python train.py --n_layer=10 --n_kv_head=2 --qk_norm=false --warmup_steps=200
Each number is 128 + 32 x the weight over its row's rms, rounded and kept within 0 to 255. Layers, rows and columns count from 0. The size above them is the row's rms in percent of the matrix's.

# layer 4 MLP down (transposed), 320x128, rms 0.278, rows 236-253, columns 0-127
size [ 93  99 110  96  96 107 100  95  97  95 100 101  97  96 103  93  99  93]
[[ 76 144 173  51  63 141  84 133  87  96 161 121 125 103 159 127 157 166 114 132 101 174 175 150 127 135 111 147 158 113 171 113 107  72 169 132 121 153 121 112 125 120  74  94 140 168  65 169 116 126 121 115 145 116 116 111 154 151 111 116 183 134 149 104 118 105 131 101  98 186 166 112 135 135 164 209 150 125 189 151 204 158  96 127 101 137 137 210  58 105  84 199 121 125 116 159 134 127 175 138 127 148 143 167 135  88 146 129  85 125 107 142 151 135  95 106 163 184 161 114 137 144  99 130 190 104 118 130]
 [ 95 114 133  56 146  71 129 137  76  60 122 115 142 157  93 130  89 142 110 146  86 109 130 144 110 126  98 136 136  73 104 127 121 201 123 168 126 103 120  79 122  92  60 106 129 125 142 184 130 127 217 161 121 178 108 139 141 177 144 101 109  83  88 153 133 168 124  72 162 101 122 101 109 128 127 165  70 153 177 127 167 122 105 134  97  93  93 147  66  91 115 151 110 166 149 159 149 109 123  94  72 118 140  60 105  97 107 125 152 127 155 100  63 136  75 103 195 145 159 149 134 146 105 151 112 110 112 159]
 [153 162 160 131  91 147 150 100 108 131 125  80 111  92  95 101 179 196 137 131 160 146  96 188 144 151 125  85  79 137 133 119 126 110 163  81 184 131 147 127 162  81 105 187 113 205 164 106 145 158 123 105 139  18 155 163 186  55 134 131 149  88 158 113 147 108  93 132 152 123 133 129 138 102 141 131 183 137 163 148 165 142 137 108 117 157  86 124 138 103 105 112 117 145  95 121  90 126  49 128 125 149 112 132  67 125 128  47 126 171 136 121 113 154 128  83 122 172 148 173 116 170 123 118 133 149 186 114]
 [116 155 110 136 169 100 173  92 109 111  80 172 163 164 139 124 161 118 140 139 139 156 146  46 114 159 161 189 177 133 111 216 143 113 152 159 139 145  79 165 176 121 104  98  57 131 132  92 126 107 111 171  83 148 137 149 134 133 130 112 122 171 109 125 143 107 151 147 100  26 106 121 132 134 115 111  99  64 134 196 150 159 123 107 111 139 111 189 156 137 137  92 139 163  50 138 113  97 103 123 184 141 187 136  91 124 115 125 135 167 118 158 104 121 141  98  84 145 189 163 116  92 152 111 151 117 168 105]
 [172 144  79  92 117 135 127 151 121 174 128 164 108 177  99  97  96 105 179 134 131 148 118 134 150  41 164 108 140 157 147 146 154  98 119 137 150 162 150 138 118 186 143 115 138  69 120 104 123 162 183 146 103  85 145  97  97 128 176 110 106  79 123 147  85 104 143 120 127 136 118 144 132 169  91 162 167 147 174 163  92 101 150 161 153 155 170 168 138 176 114 130 141 159 107 105 144  85  94 187 145 102 127 114 183 173 167 105 157 215 177 152  92 117 127 173 160 136 124  99 106 125 174 110 208 122 156  55]
 [146 127 152 182  90 121 197 131  83 140 135 134 129 132 152  26 129 131 147 106 130 170 115 169 107 125 120 160 135 140  97 174  81 106 101 117 115 107 175  73 112 134 114  92 109 155 161  62 128 145 151 154  92 177 146 108 123 138 189  71  85  91 127 109 106 102 118  75  90 122 100 108 179 112 116 113 115 119 129 155 165 141  93 139 123 112  47 107 104  75 143 130 102 102 109 131  79 134  62  59 115 141 123 135 199  99 126 128 118  57 163  60 107 119 135  83 105 157 119 157 100 149 125 152  94 148 104 120]
 [ 91  91 150 112 149 102 141 146 174  97 122 129 163 169 104 152 191 117 147 162 153 129 141 110 143 160 111  96  95  82 108 221 141 196  95 103 127 127  89 152 171 130 137 122  85  75 140 147 137 176 127 104 134 139 115 106 125 133 101  56  70 140 128 124 111  94 106 132  87 131  86  88 131 159 100 142 175  58 116 190 111  92 112 135  40  94 139 126 109  74 130  65 139 136 146  94  97 156 110 146 125 155 135  99 123 108 101 171 189  84 166  89 124 142 126 178 115 142  80 109 118 169 144 129 126  86  72 133]
 [175  81 134 177 152  96 110 122 100  91 165  80 107 153 167 134  96  82 108 116 114 134 144 104  87 101 156 222 108 168 142  90 118 122 101  71  99 103 161 138  68 162 132 140 151 158 153 126 151 113 123 160 145 131 141  96  95  76  94 116 139  71 104 156 139 165 116 100 118 151 139 121  74  93 109 119 121 169 166 101 119 177 136 137 176  87 157 143 177 135  99 124  85 125 175  72 133 164 120 159 153 202 139 212  78 134 148 106 150  77 122 107 141 141 145 112 124  94  93 143 146 130  60 164 134 138 189 116]
 [111 133  70 124 146 160 159 114 119  93 118 134 107 135  95 180 159 105  92  68 112  94 134 149 144 139 125 136 131 153 154 141 131 139 111 180 148 121 120 142 137 114 161  74  36 153 178 130 111 143 127 187 100 201  64 142  95 183 149 148 130 168 134 121 159 148 167 138 162 218 172 124 131 184  91  93 165 155  97 152 128 146 123 124 125 155 109 134 125 141  74 146 152 163  93 166  95 101  73 121 167  98 123  92 184 193 148 112 138  87 150 108 119 103 188 130 146 166 184 126 123 130 128 124 174 107  64 127]
 [ 94 131 104  70 147 132 158 134 102 127 140 210 169 144 137 138 156 128 125  81 161 166 124  58 144  78  77 175  98 160 149 119 138  98 180 106 105 153 197  86 124 142 157 105 109 138 104 147 130 100 140 127 201  97  80 126 102 133 163 154  87 136 118  63 113 105 104 104 192 151 126  92 142  76 151  45 107 120 198 148 129 124 167 145 131  98 140 179 128 102 148 133 150 124 159 153 148 148 181  95 106  98 127 114  93 116 144 153 130 103 144  94 151  75 124 156  69 124 136 186 139  82 121 161 128 179 158 124]
 [178 100 179 124 127 112 177 156  93  97  75 153 117 120 114  96 114 155  71 113 155 144 109 134  62 105 139  55 110 130 127 112 140  67 119 153 105 122 112 113 182 122 105 179  91  52 143  97 123  97 126 138 155 173  98 116 116 124 137 125 102 183  86 137 132 114 110 148 117  85 131  51 157 181 211  77 146 133  94   7  88 122 138 121  84  93 140 111 143 128 153 119 156 132 143 159 147 110 142 160 146 124 108 129 162  99 159  98 151 168 126 136 136 105 170 119 144 124 101  88 121 103 124  86 110 190 107 136]
 [ 79 165 199  71  98 108 113 161 127 163 159  80 120  92 129 168 125 145 118 179 145 165 136  92 114  83 165 199 151 107 152 157 155 109 161 105 141  64 114 176 178 122  90 120 120 140  87 121 136  68  99 131 132 158 151 109 111 164  61 134 106 180 157 153 151 134 118 144  60  94  83 119 160 108 160 132 149 125 126 131 178  97 128 143 121 101  80 159 151 129 129 164 154 103  81 140 131 163 152 118 179  68 162 122 156  65 161 139 117 148  87 110 117 123 165 125 185  86 100 158 148 100 133  46 124 109 123 132]
 [193 113  96  66 140 120 153 139 132 132 131 124 179 112 145  95  78  74 127  76 141  73  90 147 137 190 154 183 151 117  92 102 100 143 192  92 148 169 154 102 106 161  90  90 109 172 133 193 149 189 119  73  78 151 143 147 145 121  77 128  95 133  68 116 135 138 153 152 125 103 160 143 183 181 168  82 183 160 104 152 169 127 150 112 109 105 125 151 148  98  87 149 152 124 100  63  89 173 100 106 132 151 101 134 100 106 143 122 130 165  94 124 114 130 164 106 115 142 150 164 103 203 114 106 131 132 119 165]
 [ 86 169 183 117 106 145  97 122 165 172 135 121 113 110 156 105 157 151 159 136 103 158 119 155  90 158 147 123 147 145 130 139 120 159 118 141 150  98 111  50 110 142 148 190 151 112  80  53 179 135  83 135  75 155 139 138  72  61  69 116 118 153 168 168  87 193 114 162 114 176  93 129 104 140 116  94 117  70 113 137  94 156 148 176 124 171 158  84  91 137  85 139 165 159 114 180 114 165 149 152 135 204 104  75  93 115 136 137 108 112  92 128 113  88 149  93 174 155 110 139 128 178  87 133 163 109 124 148]
 [151 123 139 126 147 142 193 131 140 104 103 155 140 137 127 147 117 125 165 139 103 143 110 153 216 152 198 202  57 120 163  75 106 205 115 104 122 123 103 104 113 129 121  95 148 183 131 144 208 149 104 130 122 113 134 172 149 101 121 142  51 114  72 175 109 150 147 103 139 122  82  94 161  97 106 121  62 140 133  99 125 160 130 157 150 181 152 123 134 153  93  49  94 129 182 111 176 154 103 115 110 120 150 163 125 100 177 107 134  84 130 167 145  80  82 101 152 116 119 118 142 114 131 115 143 112  66 130]
 [ 91  96 130 155  97 102 179 169 141 150 129 113 129 197 156 170 110 120 166 179 132 152 118 110 206 105  93 210 169  91 108 125 111 125 172 174 139 142 163 140 150 119 125 165 121 175  86 107 142 159 144 155 148  49  94 107 116 141  74 113 162 173 162 102 132  96  85 108 124  99 145 156 130  95 104 121 136 115  82  99 117 105 100 140 131 119 119 126  97 165 143 148 141 107 174 110  62  82 191 135 136 140 182 134 136  76  83  77 154  75 124 119  65 129  96  84 168 183 111  98 105 114  90 107 125 157 125 146]
 [133 127 164 121 160 150 146 141 118 172 217 169 149 163 170  80 197 157 108 142 124 127 157 106 147 137  84 171 158 152 176 134 104  93 151  96 124 139 153 176 130 132 138 126 102 142 106  91 158 140 112  69  87  42 219 194 180  97 147 131 138  99 213 149  79 114  93 105 108 157 142 118 132 100 131  62 119 151  95 154  92 146  96  93 145  80 127 109 163 147 123  79 203 141 151 121 127 149 142 104 142 143 143 113 132 118  82 168 103 103 157 130 128 133 155 108 135 158 110  94 164 107 102 128 168 147 116 124]
 [ 69 181 159 146 112 139 150 114 131  94 108 130 159 134  95 133  91 113 180 105 176  90 153 101  94 145 134  16 154 126 162 127 119 162 106 151  56 165 105 135 139 158 152 160 112 113 105 183 146  57 143 131 149 113 151 133 136  86  80 122  92 133  92 163 109  93  90  73 150 135 100 131 110 134  81 102 167  90 175 131 131 158 106 132 174 117 102 122  88 130 121 101  83 125 124 106 222 153  52 150 157 101 130 108 149 127 172 153  66 114 124 155 101 153 104 114 156 146  89 152 148  93  92 109 116 144  86 103]]
# layer 4 MLP gate, 320x128, rms 0.169, rows 237-254, columns 0-127
size [103 114  78  95 117  98  85 103  96 100 100  95  92 114  97  97  86  96]
[[ 53 167 205 128 167 140 116 128  95 105 138 131 115 146 115 102 151 146 131 107 141 115 134 186 139 114 150 144 112  63 131  87 158 120  89 154 134 113  95  78 121  79  46 133  96 174 175 126 129 134 116 131 137 155 108  73 163 107 113  77 157 103 120 117 132 165 101 104 133 141 124  82 163 123 175 150  98 101 176 141 168 104 151  93 108 143 104  95 117  93 131  78  98 112 160 104 107 180  92  96  72 114 105 129 108 115 142 147 221 165 143 152 176 101 102 138 134  67  94 115 124 142 123 155 114  97  76 217]
 [ 82 156 110 147 117 190 151 160 115 133 135 158 145 125 146 124 125 110 120 139 149 143 164 156  64 151 166 144 146 121 113  94 144 156  60 136 107 128 103 128 168 104  94 107 104 110 109 168 169 152 132 193 133  87  49 148 100 217 128  94 137  93  97  98 121  99 200  68 125 178 129 136 172 110  85  60 100  91 177 117 157  61 180 115 181 119 103 100 143 140 126 133 180 160 126 140 136 139 120 122  97 154  86  84 122 113 112 163 138 101 135 144 159 132 178 159 129 152  68  84 161  78 156 127 149 117  95 147]
 [ 99  96 116 111 175 137 106  91 133  92  81 125 131 140 144 165 103 144  72 176  89 165 174  97 115 176 125 117 149 124 187 186 123 164 128 159 153 134  98 140 179 121 103 142 131 145 116 126 145 125 180 152 103 120 103 117  88 171  69 101 160 137 142 102  93 187 107 101  83  71 150 158 142 159 131 133 138 130 142 195 143 131 179 149 118 103 181  66 130  93 150 110 162 177 101 134 101  76 137  58 184 115 211 150  93 164 177 159 121 105  87 149  75  96  93 115 131 132 165 156 140 100 105  91 142 120 147 153]
 [118 182 111 106 111 146 102 111 140 100 139 106 108  79  92 150 124 104 132 143 153 170 157 121 164  77 126 111 150 123 155 166  77 117 112 141 176 157 158 166  91 142  65 118 100 146 141 150  80 143 157 112 135 117 165  46 150 104 209  93  78 125 166 200  78  88  93 122 192  80 160 146  93 115 141 107 162 166 182 147 161  75 137  94 151 110 119 121 122 179 144 152 146 130  87  75 145 141 123 100 138  99 155 111 136 136 144 168 120  84 194 169 163 104 121 114 118 189 151  85 106 101 166 163  96 116 148 152]
 [103 147 167 120 217 147  95 179 138 160 118  80 164 138  95 174  97 138 118  69 164 138 178 122 172 105  84 128 123 144 145  82 146 125 164 157  76 166  97 198 170 123 138 159 165  90 122 189 147 114 195 107 121 124 101 150 163 108 147 133 111 103  65 166  94 144 127 127 171 125 132 116 126 180 121 188 107 150 179 189 144 129 147 135 146 106 154 148 125 132 137 121 149  61 114  92 108 136 170 104  76  90  97 123 132 142 189 134 122 149  57 145 135 126 144 118 100 118 162  65 167 144  86 164 125 108 135 116]
 [162  80 135 122 113 167 170 143 139 105 107 163 162 189 133 126  68 147 104  91 149 177 182 160 132  79 134 151  98 195 160 200 109 109 163 139 165 183 163  67 140  89 179 135 146 119 204 130 128 144 108 127  76 189 111 129 109 129 120 154 120 165 127 130  89 101 152 108  94 131 136 165 145 153 126 164 188 125  95  70 103 129 153 120 108 138 115 110 152 147 132 158 109 153 156  53  98 127 117 112  70 133  81  91 125 134 115 138 114 119  90 127 164 127 177 152 140 100 126 189 164 110 150 151 119  60 179 102]
 [157 116 133 127 102  95 128 142 152 112 124 193 100 105 158  65 146 129 133 142 105 108 123  73 143 145 184  72 126 116 161 155 116 107 146  86  94 179 115  97 102 129 156 144 114 114 143 151 124 113 158 180 110  94 130 151 151 117 111 142 117 159 114 119 173 166 116  85 120 172 152 147 192  88 150 114 145  89  38 162 147 167 157 101 115 116 152 119  84 111 132 119 106 176 142 112 104 199 124 141  61 110 124 151  88 153 166  93  90 182 136  92  59  82 106  86 143 177 153 106  53 145 102 197  83 113 135  99]
 [ 88 113 183 162 138 105 144 129 104 154 121 167 149 123 140  99 144 140 125 123 147 154 100 194 144 147  93 104  83 143 132 138 106 163 124 147 187 139 120 109 132 131  81 197 154 143 106 118 132 184 155  73 130  85 141  41 178  64 144  83  63 177 128 113  93 100 126 145 163 132 114  95 139 144  82 160  94 122 163 166  94  79 165 157  82  84 162 133  66 104 152 140 123 103  60 150 155  99 158 144  98 220 151 129 167  98 146  94 133 102 150 134 135  96 153 132 142 114 106 135 111 151 180 118 124 175  94 119]
 [111 157 113 191 162  93 165 157 126 113  68 150 109 129 166 103  89 129 163 102  75 149 147 144 122 142 112  91 130 125 166 140 150 126  62  89 125 132 178 146 116  69 132 100 133 111 119 177 192  99  80 133 133 111 130 106 167 105 144  98 114 181 132  97  95 146  82 154  95 119 102 136 154  58 177 132  59 116 120 110 109  77 135 110 119 122  67  89  90 132 127 115 100  82 145 103 127 135 145 123 175 130  95 120 160 130  78 161  94  66 114 141 166 121 162 196 108  78 100 114 111 101 194  50  91 140 113 147]
 [112 164 140 197 136 175 138 133  79 111  98 158  97 164 124 108 117 108 117 107  84 136 173 121 138 107 162 104 119 149 149 179 145 138 128  75 139 146 107  70 155 111 143 133 120 123 109 176  93 144 123 202 177 148 168 152 152 118 109  57 139 114 171 112 120  92 132  89 134 145 107 102 113 100 140 130 102 119 132 150 113 100 150  87 147 126  73  51 128  99 143 121  91 157 122 132 150 171 133 135  96 154  66 125 142 134 133  48  65  22 153 137 111 124 187 177 131 115 124 135 124  74 135 113 120 185 186 178]
 [188 143  66 196 152 129 123 105 175 114 120 144 121 153 117 127 131 104 132  21 139 147 100 131 132 135 116 104  84 129 119 107  83 136 133 112  70 195 138 147 109 114 149 131 101 100 155 144 152 224 145 133 134  69 140 181 103  96 149 111 125 106 159 151 123 114  98 130 173 167 148 153 126 137  98 137 161  57  98 134 129 119 108 142 131 144 152 149 130 131 100  98  95 164 145 155 153  43  92 179 125 207 150 143 109  95  89 123 131 120 174 133 121 148 115 177 111 162 145 143  84 185 104 201 131 129 165 107]
 [116 114  93 152 128 116 140 126  99 109 150 129 178 111 166  78 103  59 127 102 154 151  73  71 124 161 183 134 120 141 145 110 107 123  97  95 151 161 153 186 147 161 148 123 155 105  76 169  75 131 166 142 167  95 107  98  54 123 110 137 171  91 143 111 106 178  94 127 119 121 134 165 146 134 139  66 136 114 136 165 140  53 138 126 139 141 112 118 104 112  89  94 138 157  93 113 137 105  61  86  69 131 136 125 151 110 125 217 107 136 156 176  62 165 119  91  82 101 123 150 134 146  84  93 168  91  70 153]
 [139 135 207 167 103 149 141 171 190 101 135 105 133 116  88  97 122 190  87 120 138 209 135 159 144 118 103 114 117 126 102  90 158  77 125 113 199 192 145 107 173 133 126 167 137 131 110  69 144 140 158  96 130 105  69 102 148 116 132 115 149 102 138 107 127 139 121 136 122 134  67 105 145 132 124  95 132 191 135 200 103 194 130 118 174 135 183 152 176 127 148 122 177 107 147 134 147  60 141 164 102 124 178  82 153 133 183 126 108 114 143 140 128  88 165  91 143 116 167 119 177 160 162  94 169 172  94 129]
 [121 143 168 152 122 128 112 135  89 121 144 101 162 102 159 105 118 159 197  78 107 109 120 103 138  83 129  87 163 185  98 137 150  69 141 123 161 100  99  77  98 186 141 149 192 119 116 167 126  98 144 177  96 191 149 143 129 131  95  90 125  72 111 112  71 113 132 172 133 118 200 119 101 156  91  84 120 126 112 151 146 141 145 151 131 120 163 115 156 104 170 126 131  66 123 170  95 158 134 123 161 126  83 149 127 164  58 118 120 159  62 118 120 163  80 152 180  99 146 114  53 172 113 164  81 141  86 152]
 [ 86  55 143  97 153 112  95 141 151 104 136 143 122 106 125 117 105 139  94 117 151  85 118 131 143  88 100 161 128 113 168 127  85  91 152 100 142 160 150 108 122 135  99 143 128 134  92 149 119 126 175 100 119 131  74 167  62 120  53 100 111  85 125 177  85 120 116 168 228 135 139 100  95 133 100 107 129 166  97 204 164 125  66 110 111 114 102  95 122  61 214 123 181 136 129 112 122 117 121 148 128 133 148 143 137 143 151  85 119 140 118 212 176  71 110 167 179 165 137  93 111 131 126  99 149 175 147 121]
 [118 117 132 146 116  95  89 139  72 112 125 143 125  99  83 181  40 114 138 152 134  99 141 150 103 152 114  74 133  72 105 140 158 186 117 114 122 169 107  86 114  88 153  89 114 123 166 110 134 146 110 132 152 209 141  94  87 104  65 121 148 106 105  93 122 147 112 115 153 107 115 192 117 130  93 189 118 162 149 140  92 104 142 182 117  57 172 142 134 124 116 167  98 151 118 103 169 179 122 201 145 110  56 132 171 145 182 154 120  96 117 148 122  87  82 114  95 119 165 158  95 168  92 137 100 138 175 160]
 [ 83  40  92 135 139 129 128 110 110 151  83  78 114 157  94 137 199 129 131 120  75  93 125 150 134  84  85 164 106 139 129 161 149 111 155 165  74  48 132 147 120 146 160 143 195  97 158 139 101 167 113 185  99 115  93  90 100 101 177 129 178  70 141 120 181 145 145 154 107 134  99  82 130 149 131  80 135 133 102  89 111 138  80 210  95 192 165 102 141 118 153 141 121 121 128  97 130 106 145  84 134 149 145 153 163 133 105 192 177  82 115 116 125 138 108 118 143 124 157 137 134 121 136 113 206 109 110 109]
 [ 91 130 145 116 108  72 134 130  97 120 139 123  92  97 105  92  94 149  56  49 107 101 167 112 153 119  87 138 134 111 120  72 158 135 151 114 153 100 123 144  74 131 137 107 113 167 127  76  85 155 158 159  92 130  92 110 123 107 134 143  81 174 139 108  92  72 168 151 179 190 127  43 113 145 105 106  84 117  98 123 117  86 153 129  52  97 173 112  87 115 119 121  93 149 163 133 132 117 168 123 112 131 103  46  96 138 136 109  66 131  79 128  95 122  93 177 179 145 151  77 151 124 140 141 150 113 114  68]]
# layer 4 MLP up, 320x128, rms 0.164, rows 237-254, columns 0-127
size [104 121  80  98 122 104  98  96  99 101  93 101  95 112  96  93  91 100]
[[137 148 174 101 116 167 127 140 171 133  98 167 122 129 104 163 182  82 160 102 144  77 129 160 169 104 168 125 128 127 122 179  84 118 135  98  97 135 148 154 163 130 141 125 150 139  32 137 115  57  96 121 147 115 167  78 136 214  72  99 117 149 171 156 148 139  82 125 190 155 115 144 133 157  93  95 114 140 153 145 122 162 158 144 184  90 140 155 164  94  94  98 103  56 138 102 166  97 147 175 127 120 132 155 147 139 108 153 139  93 146  80 113 136 106 155  41 131 150 148 126 128  86 118 201 143  96 145]
 [163 128 136 147 136 172 128  94 161  69 106 131 142 122 153 150 133  65 175 105  93  91  82  96 188 126 140  84  81 143 125 111 110  29 147  87 121 111 116 172  86 146  43 163  94 117 161 174 104 120 108 115 105 122 120  52  95 124 144  74 147 218 117 155 132 112  75 137 150 158 162 179  90 158 135 107 133 119 131 142 127 108 118  89 118  90 137 140 131 154 111 158 184 102 164 169 187 118 125 100 139 140 128 115 164 137 158 131 152  78  99 131 138 168 133 102 178 167 142 100 109 115 119 161  71 112 104 110]
 [ 65 101 127  68 137 125 141 113 175 111 104 127 182 143 128 144  81 103  92 146 127 166 137 138  81 115  70 119 128 117 155 146 123 144 114  65 130  95  87 137 147 154 150  89 125 187  96 140 126 133 170 145 133 147 115 108  83 167 150 120 171 111 141 128 111 178 110 154 119  85  91 187 192 122 107  92 134 171 158 143 127 145 184 136  99  88 157 122 124 126 169 120 161 150 106 151 170 130 116 101 146 127 194 142 139 113 213 151  86 171 150 228  62 131 137 158 140 112 163 160 121  84 104 132 174  68 160 158]
 [107 122 115 144 170 111  56  94 171 133 212 134 104 113 115  95 118 221 153 119 172  88 112  91 155 160 112 121 145  69 151 124 129 127 157 108  79 121 121 185 145 113 127 150 126 103 153 113 155 154 139 170 144  63  95 146 162 118  99 112 141 124 126 137 148 196 163  84 151 142 106 157 100 121 143 105 199 102 133  92  84 146 123 133 104 107 141 111 147  90 107 171 135 138  86 165 108  99 105 108 182  95 180  91 128 123 115  70 123  73 158 143 115 106 213 189 153 135 134 108 147  87 160  83 109 137 171 142]
 [118 127 135 149 169 113 151 153 110 213 124 102 115  81 164 195  96 139 155 210 114 113 157  79 110 111 110  56 141 148 217  95  99 137 109  84 122 149 124 127 140 149 117 154 106  69 169  86 141 109 114 124  92 109 158 144 111  92  72 150 116 129 103  93 157 148 101 144 134 107 140 102 121 149 140 136  94 103 134 129 106 119 172 160 163 126 132 127 165 113 103 150 110 126 167 142  70 134 120 144 141 102 163 194 132 109  95 174 197 156 158  62 145 211 134 111 130 103 114  91  86 103 154  87  89 111 177 154]
 [182 128 119 162 171  98 184 130  92 150 104 161 151 107 114  92 101  96 118 133 157 156  91 132 141 120 172  94  85 111 172 102 132 117 145 163 121  75 135 109  99  88 149 160 136 114 136 165 153 114 136  75  82 101  99 108  83 142 160 123 108 139  71  78 106 129  44 125 175 184 110  87 106 142  94 132  91 129 152  62  96 142 215 152 157 182 105 175 144 143  99 131  88  97  94 173 116 108 135 162 131  62 129  80 149 144 149 136 114 143 165  82 135  50 142 137 157 110  99 138 150 136 166 110  94 144 164 163]
 [159  93 155 118 114 162 109 192  92 132 154 147 115 127 143 158  61 109 138  25 125 130 132  80 108  98 144 232 145 161 146  85 148  86  96 171 159 133  97 142  99 117 138 116 162 117 156 101 203 133 144 123 107 118 104 130 126 159 110 113 181 111 111 154 155 124 115 122 135 132 107  77 122 121 112 145 119 111 143 165  98 140 111  89 123 113 157 169 114 160 117 147 118 108 138  23 185 159 114 132 109  69 130 168 170 179 150  75 153  98  89 156  98 111 114 148  87  86 101 136  65 152 156 142 138 173 121 141]
 [125 113  21 134 146 132 164 100 138 115 115 154 108 169 165 126 134  78 155 122 155 104  93 106  92  91 168  80 112 142 153 108 107 114 144 165 106  91  97 100 103 108 143 138 167 123 190 142 120 150  90  88  84 148 119 155 110 107 106 124 150 141 113 158  97 155 129 146  96 111  74 110  76 142 130 120 150 119 161 155 183 172 110 183 120 124 163 245 136 137 106 152  91 148 137 130 159 130 172 145  80 171 161 118 128 137 121 105 118 137 178 139  79 117  93 158 131 110  39  74 139 182  70 172 101 109 124 125]
 [104 122 142 100 134  71 158  79 121 152 142  77 114 132 110 118 104 123 109 199 116  84 132 170 118  67 137  89  89 114 166 107  87 143 102 168 147  96  84  54 194 164 130 202 146 142  76 156  37 152 136  98 106 139 122 171  82 160 134 102 176  99 125 187  64  77 132 153 135 125  92 111 102 113  85 160 103 127 134 113 134 129 142 156 174 128 112 156 188 185 153 115  82 109 110 155 133 124 131 187 120 152 140 127 213 133 137  94 134 130 129 108 112 125 114 108 149 130 130 105  99 123 133  91 102 113  85 119]
 [155  39 127 140 169  91 110 166  94 164 101 114 134 117 116 102 150 164 105 181 161 115 117  84 164 142  55  93  95 113 111 101  77 127 159 132 104 124 149 153 183  96 121 125  81  89 184 112 101 144  80 137 118 123 160 192 112 124 109 134 113 138 172  98 158 111 111 186 116 133 141 121 130  97 165 137 137  96 153 103 141 130  63 157 112  78 141 115 159  73 181  93 177 102 164 135  85  87 110 127 126 166  97 205 172 132 139 148 130 113  80 123 134 133 125 150 169  96  91 137  95  37 125 144 115 160 155 158]
 [194 132 126 169 155 166 133 159 168 170 141 128 154 102 165 135 135  91 184 151  79 107 141  99 102  52 142  97 146 152 101 166 158 103 180 114 139 118 109 125 129 129 125  88  54 127 137 185 160 123 113 119 134 146 124 170 197 135 174 129 154 128 158 192 110 101 127 123 154 169 174 173 168 155 159  88 140 131 142 121  75 113  99 170 105 172  77 129  96 180 119 123 124 111 157 157 100  78  83 117 136  70 151 195 136 143 142  88  80  93 119  45 108 112 159 124 123 146 159 137 118 134 168 170 170 138 129 105]
 [135 183 110 125 142 164 103 113 138 131 125 154  89 166 103 166 180 175 171 126 160 138  93 139 175  81 118 146 154 134 122 154 148 110 136 173 141 123  54 119 144 140 165 150 139  68 141  99 109 107 166 179 124 106 126 158 177 197 110 144 117 103 139  99 123  92 125 114 146 242 156 122 133 147  56 154 140 113  84 139  93 139 103 167 124 153 112 132 139 126 175 173 191  93 117 111 141  97 121 164 145 150 149 142 174 150  94 141 124  71 104 155 123  86 166 144 156 125 209  85 162  53 108 148 118 104 153 148]
 [136  90 113  97 117  84 118 135  91 110  95 159 128  90 148 125 120 114 142 144  95  79 157 107 172 142 139 124  79 104 104 127 110 152 135  91  40  68 151 183 159 126 154 148 115 147  66 140 121 103 116 115  87 129 127  91  71 106 150 172 120 151 131 153 116 164  68 113 179 119 132 129  83 179 128 161 114 132 130  80 218 189 120 103 150 124 111 152 133  68 137 180 132 170 146 103 150 166  65 100 142 121 160 137 183 122 113  35  75 132  91 101 117 114 142 146  88 114 101 136  75  95 125 137 114 140 175 131]
 [146 141 154 138 104  94  99 103 163 188  89 168 103 117 169 106 201  99 145 146 109 159 137 106 142 144 112  97  98 157 128  76  94 138 163 123 139 151 127  86  92 142 117 107 123 136 177 123 106 102 193 133 121 138 152 113 142 127  61 175 154 179 114 135 161 143  86  73 170 154 148 157 146 188 210 108 156 132 144 172 123 145 100 135 138 137 139  96  82 100 120 123 156 124 162  73 154 101 102 146  78 140 138 133 127 174 143 142 171 156 129  67 138  94  77  14  96 147 169 141 100 110 107 105 106  83 164 122]
 [157 106 151 183 134 136  85 158  96  71  92 133  81 104  76 116 186 146 106 102 132 134  92 126 119 100 118 115 120 157  42 121 121  65 145 158 163 122 107 142  97 177 136 146 140 136 126 157 164 102 112  67 105 179 151  79 131 175 124 146 127 128 158 143  51 124 152 147 131 115 112 136 186 131 137 106  96 150 135 140 113 185 141 156 198  96 109  79 107 133 150 159 161 110  71  97 148 148  93 111 125 160 132  77 127  32 128 121 178 126 172 113 124 161 108 122  86  90 163 147 115  97  84 155  83  93 123  81]
 [137 123  92 140 173 130 107 122 131  63 113 149 178 130 112 136 158 146 122 112 155 175 152 154  79 110 159 239 174 132 179 158 145 133  85 181  95  55 188 173 117 141  86  83  88 115  99 127 130  71 128 116 102 105 131 138 140 145 159 121  86  72 122 188  71 113 132 152  88 161 140 102 119  88 108 145 186 141  83 129 140 187 115 110  84 157 157 126 156 115 116 148 139  83 143 129  97  99 125 130 178 141 150 144 184 151  69 157 122 176 133 129 161 137 140 101  98 185  83 122 122 150 131 100 149 100 131 137]
 [137 148 127 187 136 142 156 134  96 145 153 183  56 162 166 150 187 119 139 157 123 132 128 133 104 147 115  67 155 101 175 124 112 128 100  79 125 100 152 137 123 151 123 144 127 151 130  90  85 122 108 130 176 159 141  55  95 138 101 130 110 235 108 142  84 139  99 100 102 101 183 131 100 163 128 134 131 115 158  93 148 130 180 142 113  92 104 204 187 114  78 121 133 131 137  50  61  97 134 125 144 183 146 106 158 120 120 139 118 126 165  78 105 148 146 155  76 165 152 174 176 124 185 115 142 160 137 135]
 [ 54  95 166 175 129 111 112 144 146 124  60 107 140  91 100 146  82  96 137 176 160 111 122  81 121 106 101 125 150 127  95  84 117 144 117 194  90 159 153 144  97 110 120 114  86 116 101 161  90  95  74 156 177 131 123 102 145 117 145 163 161  71 143 102 121  90 161 104  96 123 138 116 155 129 129 107 121 123 115 164 118  83 104  91 133 150  95 120  75  60 149 116 118 164 147 137 182 113 142  90 104 104  84 151 152 130 117 153 117  90 108  62  89 140  61  51 130 115  92 170 100 150 131  55 192 186 127 124]]